{
  "intermediate_size": 1280,
  "norm_place": "pre",
  "attn_scale": 0.125,
  "weight_decay": 0.12,
  "lr_head": 0.0144,
  "schedule": "wsd",
  "decay_shape": "linear",
  "batch_tokens": 131072,
  "doc_mask": true,
  "train_tokens": 459200000
}
Each number is 128 + 32 x the weight over its row's rms, rounded and kept within 0 to 255. Layers, rows and columns count from 0. Numbers have three digits each. The size before them is the row's rms in percent of the matrix's.

# layer 4 MLP down (transposed), 1280x320, rms 0.0985, rows 893-979, columns 80-159
107:097157143098140159068103155105149116122101059091110077137136167116094140085124055066126113156114162073135124129150113110118122108123152158129125149116159170098114118128143115111168104152047123134110153121086126175085144133088140145155155111
099:171141115130125171130131127119080124086133144120134124130074121138117111190123114087167151063115108098124105114013104157152151093131105156120122153094125107099133154115173125157156135142121193138181054175180096122119119152056162129165172110
101:119155135109167129137138092109118144090123123072109121127149119127131144134099114153013097176205174171182056129125124103182113117103171176141177154103184095159146114141158121099105140091110124136084124132148159117136159132153090126108158127
096:135147093162137068141134085156123106148099113136132145155152070148130091123048137078135135194076104109129171183125141107126138127131173121126084194161140147086169087118144097103120164110128158119161152096108130155157127077121056086100148152
094:184182217176136157158160134095158190102187145171077173101165193085113144123137134088172140086130116048100177135152187089170146136085138093149101144177123068157082097185156162052117112133137078110092064115129125121109167178109137119142096136
110:077154111129135170157119149107072116063156076072116146134138127130152199120164154145108158129140135111137155057083104139147153119072154066112120180069106145085088103156120101163172082094127111168109172077173151153140102156050121117075122101
103:131144092135092063059085119097084122110107122105125166163173118153153152091119149135102085134120159167067141114141118127169086128111169152132106157189155075109087109123117066125092114141179129193145128201147113171143072135135092142104128112
098:067060133118158101092163087132079121136182136165141106079147122135160097163172090061116175118080131155152146095151131142125157101094154090110108092149147132121112169184114070098067041113151121188127159101062112113176091099156139125112117150
096:093069138121130107132099128133177149122137133114163122075127106126130066149097130083132139111182081137097127136166111170107128106127130139126102122075182145146158122137136136172101156156164132131135097133163121126105113158170140125147075140
097:165124115106134125153125134150143087084128154137088168109137117217128104146096152093143170075158129112184180165081133088136115105083107161144121191122138170142080164158073100164113109152090137155130142099117100134117140143146147087172145144
096:128190141132158136145089131158157147079132118166178183182144074128126080166145098197140119175096196118150103097122148086127109063131107143124114214124146143087105091155121109185104166072149133160063160113144095133159091198141171127125113123
113:115152175152117162140117136106130127152127213142122129195090149196086121159165163136135106125154103076152101170199129128160119076127051121122110102115076129129076059126094088124118093132145139147090081199145151115098148093142171187117127167
098:198126095159105097116107086126071120101113118099053159128104137095140171100133203111150116141107085109159112163102199160128064042134133079073158165167124100104159116142113092124135158147119103135178152091088149140166151059146132156122141193
096:104126134156148104142124228111136101169130110074134095138174106141130102144149181123154135080112105144109089137116126077150102118095101151165055126136084095108220114123141123110123103126204144088086153165134168152111140129075143151154105103
096:092158168119138149156135088116144120093129098134089173127125146127047125175083130133101164180103084161127138133126141137104146153078136131169096117125113153139099124137145082110182145098120077131129164064125130121140136091136086129163106103
103:083154134173146147139101118102143136151083105162101133104162096170076188134152150136088110127111160077116090119151118171156160064144158231109125137118122090133139079127135117112112126148166168131118114038194063124105151137075112175201143135
107:093109001129169082086101131090122115140092148095159156123156218101146150110125127166135157088154141150191116149131098164160110135150100149166143147156137048123118174092116158129122144141199098086191112147101137150095094129144068096096145169
097:172159144122110148057176143159171089138131039107124130130114114178115168102156131133131097139127129061153133104131165132086121145084145171112133138085116125136161121123105037161142141149146121105154133153156142142139100150082171171105160172
094:145142166151173117063112109061140139174134094162128180125063168124085123079075127098141163152184109130095150066079131148133158134134128153130181119117143145109109136097120064128165173161232143088122135086123147096114090095092111149132178139
102:158103145137099180098090117180123106142106122072135161107117111112146112141164178161126150149235080205140111115136075097149114146133122067104110131100100085116142049100047127081145133164081165075101118160109170079174128104135141093159142123
093:065157150167134104139102145108122022136087122136137186111107151142104124198120124069165144117151147116157156078134181175121122154148164047101165103172101182143083111128125146204052054175098182174153151114112143145133121167137112146126128165
098:143107174159061206169110152089125099168185150096109135145151033107123135164088159099140153140114122172065103152123142139146160143158075075068119121127101146142135122104135139118117150138111151135089117170158145078111204159084096107131103168
102:085106151146145141099133105141091130101124120157119117125121147125136174170112082138131123136148146103215137121193109077100141151099124086117121124148111127079128053153120146092108095099143122117124150100103071127191180148128140167167131109
106:076125111139142159089091108120176152168161165073065151209132064086140118150164139079109084144112116158145121108077122126157102102094139108091152175107100127117137105177161122061148115129158111106060137156157111125112164142136191123126131137
099:124091153136108152133125105118127105184175183151123144094183036090154170140080103085128099114131151098090130126103114116150155117111193171134172130128138106129126118090121132117093100160097158170077143120147100081141165156117112118105172131
103:145127108165110147056134091108122151145116082075195118120196146078105127101132147101139158071110122110139141086134134181105125173159179121144214094117152112065158130142092164093158120171142145066091127130153137142100093126146106102138100180
099:165096161137135148098118124166118159093115105100163156139137130141161088168194099098101136145184119185138136098107130119121110170168102125100049131119113078133080136014149109125111128103084137141133126101133148015130089114166147100086100138
106:129192156119091125159124173115104153095093168170112142115067131161114168109172104161163151101104142122171166163065149154057105104148160124150094161150151120102037148119122149096195172109188162118161143125138201081106056070125119146124087101
096:160128212153086139149146152100114102112123174127089147122140115062070165096119125174105105129144116112143136092157187113098097140058139072082191130107138140116158153101110142135113123093148159113154193159104171138092133148151160119027143112
101:141155115137143196103149143111067061127136136131165165152188156131127115117076144104142217065161063119135109106114162181128113109132080055118037103124134168116133135091109167118185144187113114143162089110111129113213167135174128127115097145
093:073115217123127162136160170161185162128113087069137150125121166084045109134151119112135076169124142069139151086171108140169145153155120102113112140107162146153138151193157159078143159158108152117138132095135157167126136186084190107122097108
099:112115089095120122120143125175122154099172158045169162137148176085201113139108079109120117093159078152166192115106158093137073170140128188117075144186097170150123178163149170107160096150168097164131131124136148099128169126132159113095137125
095:167161144146191084130130083130155157144140140127132107100147106106144118161200153058142120136207159160160108138133160146084182116153140129141163119166086146138072112054107152160151095167129143157126147095110111165109171127130120131103104134
112:159076077179165105138131098131128107119110186140087101059177125120162123090128144063122132186187152183165099157089120113094155120161157093146134136131124150106188075184166076155144152149185105140197113125137146157117134120104066089109128174
097:097094113127101062080147148160138110167151138082106096064109126173155061098085139135069134196160145070166115140151100170104093123121126155133168135116141077086167154187088141140124101121123104172121117181114074085063189150103123127093158121
102:097105141113164185116180119150116095104098093163174208124179109088153141147135138131152155132130102144111197132180130078126142108194106115062114108083125135111087083156189123077118142138125139198082137125136100132178128197087150186085103149
095:145087128109120089117104087176143034092134120166152131127120154101169142092103133077156035141110179158156134157130114147214162123101092095138145129151115102136193051142107162118148128128151123148122089168150131132108111026133089124121180183
095:154143144131141130125159152115113175102143138103164090101133091143205157092123112124074096135108120199162117133036061087068103146093141119129093098143153056122155097132184111093120112089131170106110110145081114117148146166102070136154137176
095:104152134089151089163126109154098134151122126104156113128077073200081115118161164187100200115093104130086075157097159162123147149135113121154138118116146076091087117209125179075155083152124088148109149093145117160164118125145105132142181123
091:114140166162113096138126132112172127100157190113148042087112113140137118116076061108105082205116203107068222119089098177105099185139099169164152140138150116115093150150100122160092091151128113036119187077154082112138094074072156083149109148
101:108082194151137134130058170172084115082192144170147067165152155157079187183114110194144076154091090085134151116125135155128100122109094141100059113120092197086195146158128138114078085116122086122154078129136130091086142114050144169128173116
085:144157138167157118113134157133175117134122172140134150175079159111150147129116152167116122090065079126088180152154143079194155099158170119130178043121114121132112130126100215142150150142132107132153150165144160178143082150184121159107119139
096:050094118106141175156109110121106150114120121121099094099121170119122202130158140161152131171068174124117113115201155089093131106088158086122146141124133112110117145119166143136108113124130175135087115127163101170098180152169131142128146160
108:165140108100119162130116141123023067131138163109130076108113111084094165125078126203144170132087083163088182130140086099114184161181142183143140152174132082129095153162124094168121141075081186173177125103142167100177141129039144127140156053
104:139096109153146163202085140155135127114117094143215140117107150118134144136130102159067082075072123139125191120122170115078166171185111127059113085100128160136093111114128159113126112127118136092082190132108121106089039162181144118123075120
099:144080187087127163137135169132159121130197142131131119129123145129149134148118157125113089138124088108106125121117145152058130064102170097087118126134091070140084119160119091072099103078123147130080132126167134159147126156166133168194133163
102:118161074148070175148127148099126138108093093104132111093144101117131164164108100098122158073128096165158110097096167079096167094170164099142151089163095111166099096172117143162139088155171164108128210127085072131119088116079141167151079126
094:102158127072159087123062079156117067089128127143114130173140096105106105138132072182124175184151145163111084114127107104152107156101126130116157110099108081136137129112111113120122108177138153141151127101115130159070142135116125132248072098
093:085134174206128146126181182123145096141112145144132129102107128089127111099146098057182126125123156133128108165132106090098149119126163093151187109146141120149152145108109138159149116071132074130117201149148107101161166136128101128123076064
095:128132100138146063162107125100146198140159141107159054109150078035157146110112102090114119177133139120077073134165145069163175056091085125155088090165166132118109168135083100167132138155129158089156139125106130072139138104148155167116115122
094:107083113213115143103126135087114122139115114135184141160185140135103127074142121116150142055086137171093191104148152129113112134112119144174090178092111108080182124136147104102115133080145159092130172090109069109101170136151108135123133122
094:146133086116112141207150158116103192102125133152127091089139213206117119157168101072175174052122092109108162153092158109099147135119124196138102150120098160140091092128103182091141136116101182131067189132062112160143140215134131105178135110
090:165166143096076094110122148058176121098146095089133078088026111148139136114139087159167120044091112095168116134093127198165126101103100120148125068184057094188134177119140129129147146082164209153071129178110125163155115117112142087182137095
105:054174168184109141120155120121086142111209110135166139108121164162168173172169073111175163118120114089130088097083081159204159089093150177109154119120160084142070160190149082104129143121097114135125101122109096105131093125100093148133158144
094:112147141098130120175122119092094117077083124114096159164138125129174143131126143151143104163151142093151082140121133042119161101163127198146158163120144115158077133128099093134109126189086093102115133128138133133104126064158082152191223126
098:172176142119155105130102142163156070071078169154138147109152180146162102141122135153136184126176177140122122153161091143136160132135078104142101147100121140077172116123092095199121091145074112153147138079115134127128148128146131115121158144
097:102113090181086194067102068138160166128097095174105128123125125125165097114130093122137078100088117073130125101108165093105154125122125113136137137138168124098112137099101140094123118140097165096118155062135061078142089161160148225169103100
100:125087090100106126120116085166103097136180140146109102124109131097101091116170097076128166171078123082122100073147185122133129179129164100127152095156103182141168119127105156151142128174112142054094138217128185121123106194126164136127117158
095:065115093162097127130121131083080102154107149119152165150119140186163125143139084098111011176086155073148154147112154160098138131124147102123099158116161129069063108136093121141063141115134118118090090152205143104108111140064115133153205114
105:127130086042149156148095102126114170119138136118169104186143089101154108103116111128140146131184129150152114115129093116145060139120169217147127112173119165099161111111082150148060152169153125148135151134113147078078167157073102171103100038
102:134115118085129216156089106147105094173093099120095109120121103141109181122140161072124103111133097118173140129082098083097120173147094136170166164083100119137150143130130102094160145106150154077113141100169114157098131162079114137138119110
103:125089120145141098100149108139125113149151154130106148130081103159095147144162106116180160089132118099123169107146160160114141098089127122209197117137157200099074150130132158089152096133141129124115053123145183157153064124190174135204165115
098:079083135136183121148115120114167085147100128087137179156151118089130133114074094147142157129173120097203209126130152172120111119173105111152160067116211099140180107137112134104087123178124141148122093134118120161105068149107140168139116103
104:113177119100119106217132146184111150140102149126161106122157130122110161093112194085105124154128145123110143115135208129089173170030091145154189155127120127109121167122117062065118145095161109129143158198134096057104104144138128108104116103
080:140148115154080109114119081078162094141087163088163135117124098140142177135102163129127086142116147147122143150091150132123165129140135118206104111093100159224155156141096119153107119111140126149233143085111152086129154127078114074105147088
101:150135115116152117165118093141091108190092112168114117133117114129161149146150100120116100095162124173101206145132120151119165162165119096161108119153148163129186108139105174104165098130217109131102122120194123124081142124125145153085073115
107:123159145115080129116054157074213100113106150120141163169138103130181110127073108171108110112098144143123111123108072125115167122086130134102153139111109134121122086160157115106100108106120153144151230148212138123144187090150060202106133098
094:108141070126150150111172125111119074145109126193095147145097085125141142182113126196131112159092131085083100209130168116163158171153162142170116171161128116133146146127158123176155140129122073052199131158153163197182157167195144101106126111
095:052101112173089120138149132137193119140081051165110167061107126196107140164153122129102139155153151140105167097109123069104103143146181148131147154148127121158182082124166162156177147108130121135113082133158064148148111171173142106147139130
106:121149140130098110130085182132095124123129095183156097081151140110154116185057170128136125180097059080139103174095151089172086185079107181155104094142165112181144157144132174124116177123120105092133153059164067116138141132088104132127128112
096:134066079116171101089137129099145157139085128112169144128124103133113100163118085110147161143103083135086207111211177115169139093152137110140132125096160116093113147125128110126182133146129129125105102173056107074175136212157125108189178158
101:105118126101147166085109153155056154149119098151134093140142135126111165124099145136141110162103138116163142090126180108124125108123165124098155128078162112069139109121159100130135118135097161158127138171166163138161113137125119150135065167
097:140157092104096145107110140161085106131162203121090077152187125104203178094183151151141095067143162109132162107068109096121179161077131118112107133149091118135136124101103141139133117129134094102120101140088167105085127121145132149129156162
090:129071100151135171134133137138163133153149045104150191114169158091086123132126125097155088155149128145123131138121113095140107090195115148093120144105132095126149074118155126121128145199105098142149124150107085131074121179114130124148224152
111:181160115113128145128135155095195186139139068061151158081116121168075113106122124159153069142120200076115139091126157149124122124123119112092098174136142176100066060101094138140105086087218133179175165125131154108156145148115116138125113140
095:184114155160161105129082143172167088094107099151114138113112129125101107122117126111204089101084112161122171124151143158123124147124148118101193110128129079180123146104095108092143123109119156137109123097183177111126159125136211213066054174
105:159101112163161085072113088156136080130126168103158102091126146128122124160110131149115061120114105111127170128145119133120129117130129118158133087119105152157124136113106119093171123140104158107119097054108106118068115127135163139122088134
095:133092173068152105120117123132163051156086123064179150126064149106086134152155072117156103131148153090101163179150106117100085188150147108131142137122060127093116114145137118157152128115100116124149151106145134165114143039125084118077085086
098:106116151152141132139160188115087149113120159159176146105100123138112114186096120191157132172109080117101091167135123133150181137111077103174130105111145106157088116163112163123111113071159132142123126176132095080152175115137156089110104175
096:128069142098075149175174139122151173132169133111093147179092102148150171157082095201052067168171145109106114082137183129127093174161062149158109095082108099062107118139087162108076155128103127139173165136080129118128164120133103145109076096
101:160153126115136073152106125056122067106087156059113118085115116116104101129106060122087163161117127113130196165155147113123105146217123166125157114124110094137075127077136076097207098136127098133174139117107108144095077168112144118094170117
122:080154146115148142095148143146080131133083160147151088157107157127134104140155139099149147086176133103154109115079139154088123121135144084075184151116136100137147168108186136129101127076165108200112100181144065125173209122117122104124142148
094:132145127106108146106137096113117096171145141163112128099134158116086083092179152075195135117172119123119129085087114114084147111111140144082161075091081147191158180112096165118116174159154111094175135162129089096118122167087184127099041111
096:088118142098080109119080120166111113091144084115095087123097145108157095137139085111146198079155111103175097123093123152095139125119175108112153099120173147112104165099118174139140126136125141140180089143160096142115110118138128128114103140
086:167119105118114095116081093168163096112140095183124110121066108115126109121140099108079124124130073102057114170135047134125098068180129144110166102119137113140086136131109100119150138159135015098110161123038190110160149097214099174075135113
093:105136154161044123164166133076093093104116145168091141138121106137161105150136074175154154121174133155165121111036126101134089136174170098106130140129081115163096130183165162138127127143102133165181204127131096078121171088183130182130103068
096:149126112128168146116145147104080109167122105123106156132180104143091169115108112133193066074124119166118160142168210179152154115125091102194058155121139109113174116117075127112137108112088088140137139088162123104140100078175127162109168185
# layer 4 MLP up, 1280x320, rms 0.11, rows 894-979, columns 80-159
104:154122094144117173073163112179122142132112157110194096089149172161097135143185151068136154144180121150151110125119150151074149149167130098142127122131161096096121139109142109115141138142143144110156125134089194137181123119113087141127193109
093:061161144129133132197085131147144111160151149143174073098082100124125147068119167115150122135145083117095145117082125073125114080131136110145112117142102200127132162156088125122101141143126065060151141114120077094132085110171163100085129137
092:111069122129107139110130143115207153117162094068114109147093145156137076093105120139198088132114114161083069075154120076160161184144165183130142159142089106147093077155106148103139116119123183137134127152083187161114100137077164142102151074
090:110099147094097121172203065101107105127132208140149067088095058126062205142105175146106133127111178149141095135173163157068100115165184133101132132082142125135092148129121143118131100139096156148145145139097120120200175103131157101110165077
107:193124081143108101157119125135075142144171153112191072163092131093148178108120190073105134214151099120119161144145118155136150061117172118036128060088139134056128158118122185093162200079085136088105178113169157155088139127109158139172098075
095:182080092120113125192156058157141124140171127158126131091118090075107069110123122185154151148114141143068102196182129155104101099128118182146096144100063175135115125093140144098193094104142151081146146122120135169177209135106132120108085075
096:091160168154066104110149157125144122018108143123135183117140086125112097138088045152149171099160102146115133139154115091117125124073104102106167141136095156152128095115131131143137153198043156082094124167122101182124082121093108119104132133
088:126106158120137087133113167104112117139092206141131145151117113117162126112168199165163093160136145181125117124071110105136127127135168139147178133110130137110109083093116091137085172132098112139110117199074094139165181148123165122073117134
099:125113154172167117128087176151173170133160089118108058122162154119098128103105105160120090141154126105090149154167091140163083188120088160081142118090114123173135134077153128154075146143130185107119103163101159151172138095118089122150132169
093:184126095117115122126110120135062168122069132100120117154116106131117154108121148059117096163098091107056107142114067119165137096155167196130105153144170161131117155133190106136179115151089135138126138239081165063104128121147070119111081137
118:136146154183105091132096109071159136164133143116123126107192165121163127098156096148168200102165132122108164132095172155181105158130119194120156099159139110113090126136093055125189099146140077193142157139172159138119121158131144135144115165
100:035157100157169118146156102113082125121146117193110113181189081112102160153137135102095156118163139131122068107127123075124163095144019089141159178118114093089156127186093102125145147123094147090102146109095156121142102117144161142121102129
095:121110216150080115115135045161094154143116139100160091105121140164143095103107176106098144159109174123092068140111073111171157121131116119129183134147107095081166119123128129118081148128090129120128144164125118095103105075134149066116124123
091:149139090126141155132099099141164110167110107080106153155208101151179139150107138103067107173083141054173048122105132134087117175097122173109111097138190153099139112103128107148133101100126158131143192127145069130175126138133197181134142103
104:122222159146108122205135159153156134174105141158108164089123135076113098120139113176163142126147163151133156152128108095110097092122143081219118136105123130125175103135093110148084150105118150133144104144122120143132103134166191143118183123
105:165071096141131154079118113110153112115168130131070139143132108128166079155110141124154090134108102051105111160172110089131151156166156143105100057118132105127115136111126093157162161132141168191160129143167157171124101109164138137103090105
094:115128133089101115147127145138094078098101117132087106181135152157070147150122140110092148160140180174095111146150152126128070172140111167175137129111069106117101115089139138143152128103172173140141179112152125156134101056078102084151082116
095:106159086100169183125113101088102153137101122082120108124161139127216113108124129148056149082143173155131130126207108110085147173153146113045169094180098172103147181184122071118177174114129127109176107113101131112127133144061168160144097091
100:126156110114151111185097098120162115089134157156161082135087104134129155121126114171101172111135097126101092124154139091105207123099156158175152119151122095138069164108101128146140099086176120144131181118134113132111098182179082192110129137
093:130109142089164139154125117112123121107154140137105143102142109135188143129114159132087119166179109162154127095165096110124114144121076171143135114118150090179167103167096147117090160082130127172125164144111090094160083126099145149095167113
101:070136157084187120143161137134062126109153110176093089148103168107116145137141117126108075116182154174058121181102177108178141139120093110150097104125183173143123093108116097172078123180143052149087079100087133116096149133112182088111086091
091:092175124111142151175160134139079078109130131133129100151097136080155114117159143178155117148149160203184098195144177132142181102143150151078136120093145145058149128129134137122138116153121097200162098064119153153130089146188115090177119112
096:066164089068174127075187147160120190127153117106093105166150066176100130161148154129145148107095119145114038115126061117144181089146097128085095089139154084111096145132119101161141135155095115156139084155113126161179068108119139139099163164
102:153108086120089114162131143120076115078067136099052119112160130177132160137166131139176144167133178119170131152174152128111213096135092085072098134138138177154151130178080106082137131092120108088160150110152166108117172133146141110112113130
098:199199154101068136094125164144104186084131096109108077064137166092136158152181113154129171127156038169109120140159109129111120097110120158152154143153143150134160177111191063133131152143131097102157130149128148162101086138109162112153101157
091:171149121167142075119134208080132159114071090154123121120128146137193109102102132185173204150116104124150134155123139107091105143082149181088120171134151150154115133071152155138112091173188146117100110104105129159119125068123135134106082173
106:117076114087093141106104140077131153143127099170153146080167102139158113137112116164132111096137160062103074131131159178167099184110152113145144076104139171151096123147129158146103088102123074127103117119191144205080132150120174126083138179
095:067084166126136149088114225139150176087091074152124117146114083087064153122084093165088142137109118053112104112127129133165136087114158135138116123112135096182132105118124136091094221103146102144137145112110147159145101129118133170122152139
108:177147122103124132084122146146139101124144091048056099106215093120126155138107171148124109181127081148151126152135031137172108074109120101100120130193165114107129071130071155110122129112123177127103109145115101213127135129119133143155157109
090:129102189099118169102135184118180155130136132131221128117166101154090164122094160128106136204163127119148134045121110134089131101146099169099106145167091124130120095082077136103116142099124145153127066117146171132114135152114083162125126159
099:066105109130154103119196126112132116099131136166087108177141114111119130129161178146172104104128132096149105122146114169118138129122134158163163097075189151103164124111136118197148163201153198153100163111112113157125133154101088139077088114
090:113078101119109111129154105153162120121143128129105096100179101117121165047156068139165143161124130147074130065114154116069168144067153117116149087140172173126056101137122093132130082158092148172147140075130120110105168124136174099129151162
107:156150130132117138052177116099107114096108158115113129089134101100118185204161130095140191184134089154096179122110096145098146109152124144148145169125070139114116097132085115146176133106129171156136128161100143169119101121061092182121156119
088:157150203130133088144090087107108139114130182152138164114160193139079146084146123098075157124161126183153073143173082087102127158103151169208151163106142147152105090142060115110137097118136142088114154133143124155127153124126096108102145092
095:198132085140112054145075163167190122185110128157168170103141093148179115140103121084127172156088117083141153129117089117147099157161107155154164166166055152151117146124114153078120087102149097121136134105130091182161083119112148116086133101
099:105118122124084134116167125125144140106125141081099059106149142108166092088159182124127134183105112193210136080177152091106168119174135101155104157127146158104091158089186122102138123102126157172135141127141207155123181111102077121091110105
103:102082132095075122139092125134120141141107157138113113130115167103151106109169059123135140070119160079143097186166098084190153177112145170143091166109124111148100146150062114104113206171129159109133250088154142151063170139194143164088080160
095:109158158159041095120094157147133196092150133121136119133152141172114140160095108192172101134181157151089102137120099114137110171101129091079114125110149156117093178123136166120149211121141112141064166161143111179112162130152100141111097189
086:143179052083195107141077078102130192124161150101120135169132174150108106094142157135155171113133125129093092122129153103146134165132155173075124113138115098144155203158136099086170180061085111108151109113155088137130122101175141173140125072
127:108137126126165151102157114208161118115133118125119123144149112098141126160171155151133141111121128144116171140208098163196149123130103145151121118114194156130149131122124114098137126041154132091081092161160137014119113061152159105122135116
101:178112125107112154118094131155102149141153130144152105118163121149142140142118140155171153159134152151111095064066141167094075156122108119166105091119213158141129128143114073108182140122158152168204122149146144063124167115136123134117162093
096:138112115128134086097099103137157109147138134183085133129113116122105107210125174127118112131195145088141102134068110148123129184146129159087105150202149127084095077107134095155115111160138093132088126133151120104162109138104199094160118132
104:139128123146198153126188032184102122155173122168121054138083137068112135122060145175154168071142140128130140107228136172195088086199154131088123140139147165112115124118120134124107126153093098140058116182102149103144124104114117111099107140
109:151141152141082107107101114108136130175140100098128109126090070128099100169135114118135138164153104113115143116094151153204131140202156181053126150185164030146081057131115090144083104134097118090116113098104146137080133074144123103088164126
106:066140164162206173138125176135156081108163169129169102122100130166130151112134083167073123134075103120107089087136122080129127115186103146161100123096164146147134174149167141214102140084124168125127182137167121122096125128091159065090105147
098:149132094119146181115164178138086164128120152074144069095137186134081119067196065113186199146132168085125190147061182167119181112121152175155116086158127114081143108160138103157151138141124150166127103098087132124121130155093107155094143101
093:048150193173169106003124092115093169074115153133143175128163172154100121067121168214135151138049094176166148080078132132092140038129116077116166121089099230118132174133099144143110174105175131107088122131146159151148103129119133127115086171
095:132098116108101073108148077117155116154107177180139179127148132109129067131100197131168139144159198107125127136156193086146101111115132167165130103124123096144164168141109128164140135151073095087165147123166117122181124176161168135126117116
092:104115167132120104121160139081093095131171103107127107190133144122115129135135120124080144142147140133119165104109142100142104119100122154161167116109107094084015110178171125150107156189111097092062085172122173102145060094153097138165112085
095:137157109031141133116175174097119101080089121044156083123113126172178170116131151085075110116164098109231137147106156091099062118139176154084123129123129153109141119126114141194089180118100150081139119121119146153117111129100130154121138113
089:152162116095118108144109159128047106168107142169086115113077103115151106138110136089118184127142133121135114108083126166094112125131159167138113110117117083154129107101170074095101090078104136137187123132139156099111085133094149143102089205
093:073085095131101125142225128126101148087163153073168130165109148082138106103131132123139060131154162096147094126101105125112105133072089134143130127133124151186159167135160119154111189089160122155153178158106122116098057041133159135124165152
103:174158139079093130129110156143202134119132115145084095106169145064083135148145106137143116114088148196166154106131170134140118175088182170156138138137142163139095113089121119086130075102140125182086103140123089033121151112074110147105120141
091:143129121149111138135110083178150116159154122189100141180131122146153107096113106143152081142131069190149118120118095092151111171134086130149155184116138109154126118132183120090128141066109132157148134198134146102160131122116107162081155122
089:119076111138069180125106122096173120167127144159101199123126104156063156169096156133140099101085056070129152180116168043140080151128179158195133193123133075195099169089161099149124098122111148152164112127095147156121132146143178119192049137
095:069181127079120116111148195057106162141107162108177155137143091119132110152169077134086182168125126095123114082101085132103153151156055141124162167130117109121152148125183149136165140124122110124172164158144131083148095152168083141129137127
096:135176149117134174154151125077146187108122125121141142102114146149081120158113123084054130192125111118111142083166129126191179144108106131110111149098142060187106119112185088145086118145118120109115147051126043105132135101201081098121125168
095:130104109147134075167149106169130107141138080112185090136135147149076168138156046145083164149156103178142124110108163124151083137154125114203152118078124138084161071108131153138133151112124089090106130111131103100174112119130189057088100183
097:142117100118157094172119131174115109153143149172129111147136169100140157090177137186105119135076103089059118102089118121128099113104118123118111105112127152104120175110095125143116114142144167112101127149106160168193102146131122120077098130
106:112168128163115171130140170150074088098115117172060145096173097136105113159069130099104147100137145159193121087126133093181106111078131117163116128101135188116124126161161149134124123131097108155089139115158095131084128150144164141148119129
103:162125163129194173135113139096174120110139161123124188161155142120179130034134105078124085158111148110163080080146097144095144183139092128185147178161117105129156115103149088125163066112085108080171145046103178158136106107123140096174129076
097:135112151158117075184090121166196120127139161134157135132116133135129110199179162180080154136142118127110131152066123131085136185135122153116121171123150123070149152141111133095187126108172196136029109129114184137138123121127152103134122144
099:093122164154102088139136098088123112120138145133106142117097122144181170094085125145189159165155148166141159051092089157100182154154116125168125160099123119079121126085136155127150133152130148143140097105167114109096190197065144116130172173
090:158127159101161098155095142073105146107175113127086136107172135143199137085159109104091161139137056135109119083148109154117073088120127118114144141200102133080120091139127152139121155134107135037070121139180080161136142117142127093106118228
101:131086132092072140096113145153156116079164073136131214125127143107109129112105066094198138108114147097115103165132127074137158149048122163159144165111092088162065124183109153160166147170045036112165100134073182095142090078144090103176113113
098:122218111181090091146026096136172152156117166148133141194114170114131137158158141133081141136158046185093125068088063121104099067113146173115134103069096165114132128175115132119135147088129113082077148091159118171122143140136109143142133083
085:091095208108072126135089190105112142161114159097120144116080114159110103113160148112122143142167088055128141121086116116027138131142110134155137113195138138164133091143131159102171116153117139184150099111103170127118161112102141141128098110
091:157115141104087127189126130170114136161037138168164142130139155075178080143100153124149104112126114106110151095069103093154169159119074138123082108182197148137121170164128155086101200172129190128165155183170117141142120155093126110097078147
100:126119066074093099108119178090102123147136232149184110093131188141061106138124134131092152138118190159179113101079146145063143099140142108044168132098128082135116083147142083141106114149142125108094095123153083119144132154135111142048111140
098:124113141149055128135103125165143096128166109119131107121112138096111125151121107209110138107158126131118032081077104118168151177162113112060108154130187191103147119167127123177115096134168114109091138110112130110067126081121107144103099082
110:131093098137098131117103115131154093114135109107171102135104097092093036088121164165067178131141132063123125170093111088124125088121102183166175136116155167151149161127143170147195107050165083153097110130116133092095139113116130110091123082
091:083152102131110104142121127068122126096119147112075099160124142097122111089091099136182113114098133116100164205175155098134148103131115143124095136144148071089112071120107189104158114160090097187057097090175152120184023147134147147160074168
091:146135133132101106137072127099172151105144163095129105169084147137111064181084100128119153166067144144154145095140102167088163179128158154140105129121085113179124081112134153080105152171116153101095136149164136171144128140147125061151113133
103:163148141123112125128161089097180137118152115108168140140145128094165093181034090180143137116121159151143105167135160152039106183050127113086037117094173139162094122144103124125148088180164122192133158124121171118109124179152160074071139095
096:104118144070150159096143109072061182141135123156142135132162160139165134146178150115154100140131104097140099118082116092095108079124115154074121141141117180118101147081159156175122128170112052175139092131112068136113144137145149150116161102
096:135096095198135100130174140152160129145129100118163182165103219099140152087124117101134158145070137080066131199118147162169133118013185155119135146155080151096120157110169129062123161096103103093102109099126156193142179116115132098112142120
102:126147129107132108070110147166113165092189138161132090155107100201147081111101183141154160152115099181086157129122150152168161108179115172142041089119140084110150128091121131108036169125146133124136126107163091112175139075217139126115168148
099:132107164145110104166156165129146206112103114097122126065097118109109110108090157173146183080083084121166184107176082149121175107151088172157108112170153050063123101106157135111122173128078129123165181171118106109088102086098138129122065098
094:177140072116128080186087126185101140097156129137084025124126169115095125121104148165136175172147093079147141095133081138112133125081130170100097100108119177161144094101054104151113130131154088154126099148159119101143111119146137115147159111
104:123158129110101110166151094113096142098139126115110069118137083140099141149177187160152036108170154125141155201111198062016125191129102142132130184105143157149155173098173092133139108182144092091077148137087202147129150137159132206122094154
129:173131157111119100205136101126166085115141153099106148069097070097104210110086118185147147156085102126108134113110142107152141128119146161151113146149101142137084089119115145097204084175095157096126125080122150109121053142125126131170143133
100:099081113077135199176107129123153160168172159116142060124141158142121171106067084155109097118087191122130172154129114124134120107164173128133167102182178147166165189076167118098144131153101111123135071138107140137105144152119213111112146170
094:114085122164140144105124165189136156139146115094175163110128113108119066116168093154077106153158176101127125184175114114125129117119130179172171111139158105130192074137153116112120110087090061105083192098158144118101131146120116122118153182
088:129131112140134102142186131174132158121125122098129174097111171102147117074160090159122155144143132142144217169123162101163105116117126118076128102068162154119160135108068099121102178119105166138125069158082121119179120116075149135101113197
098:178130095159134146142118163135176158177125168079106177074145157159112146130125173104151154196150162092152166128223174152105112134124170185094130131157161130126138158094172109119107162108074154073120105113151151101115118115115175107079138065
116:084077065149097145070139104114107094096096181170130089095109214109136085119146154138097182126126175115144157117107077098098093121121115162109207154135183161140131109161154184187097131195159173131105129175092127138110134197096143074142107088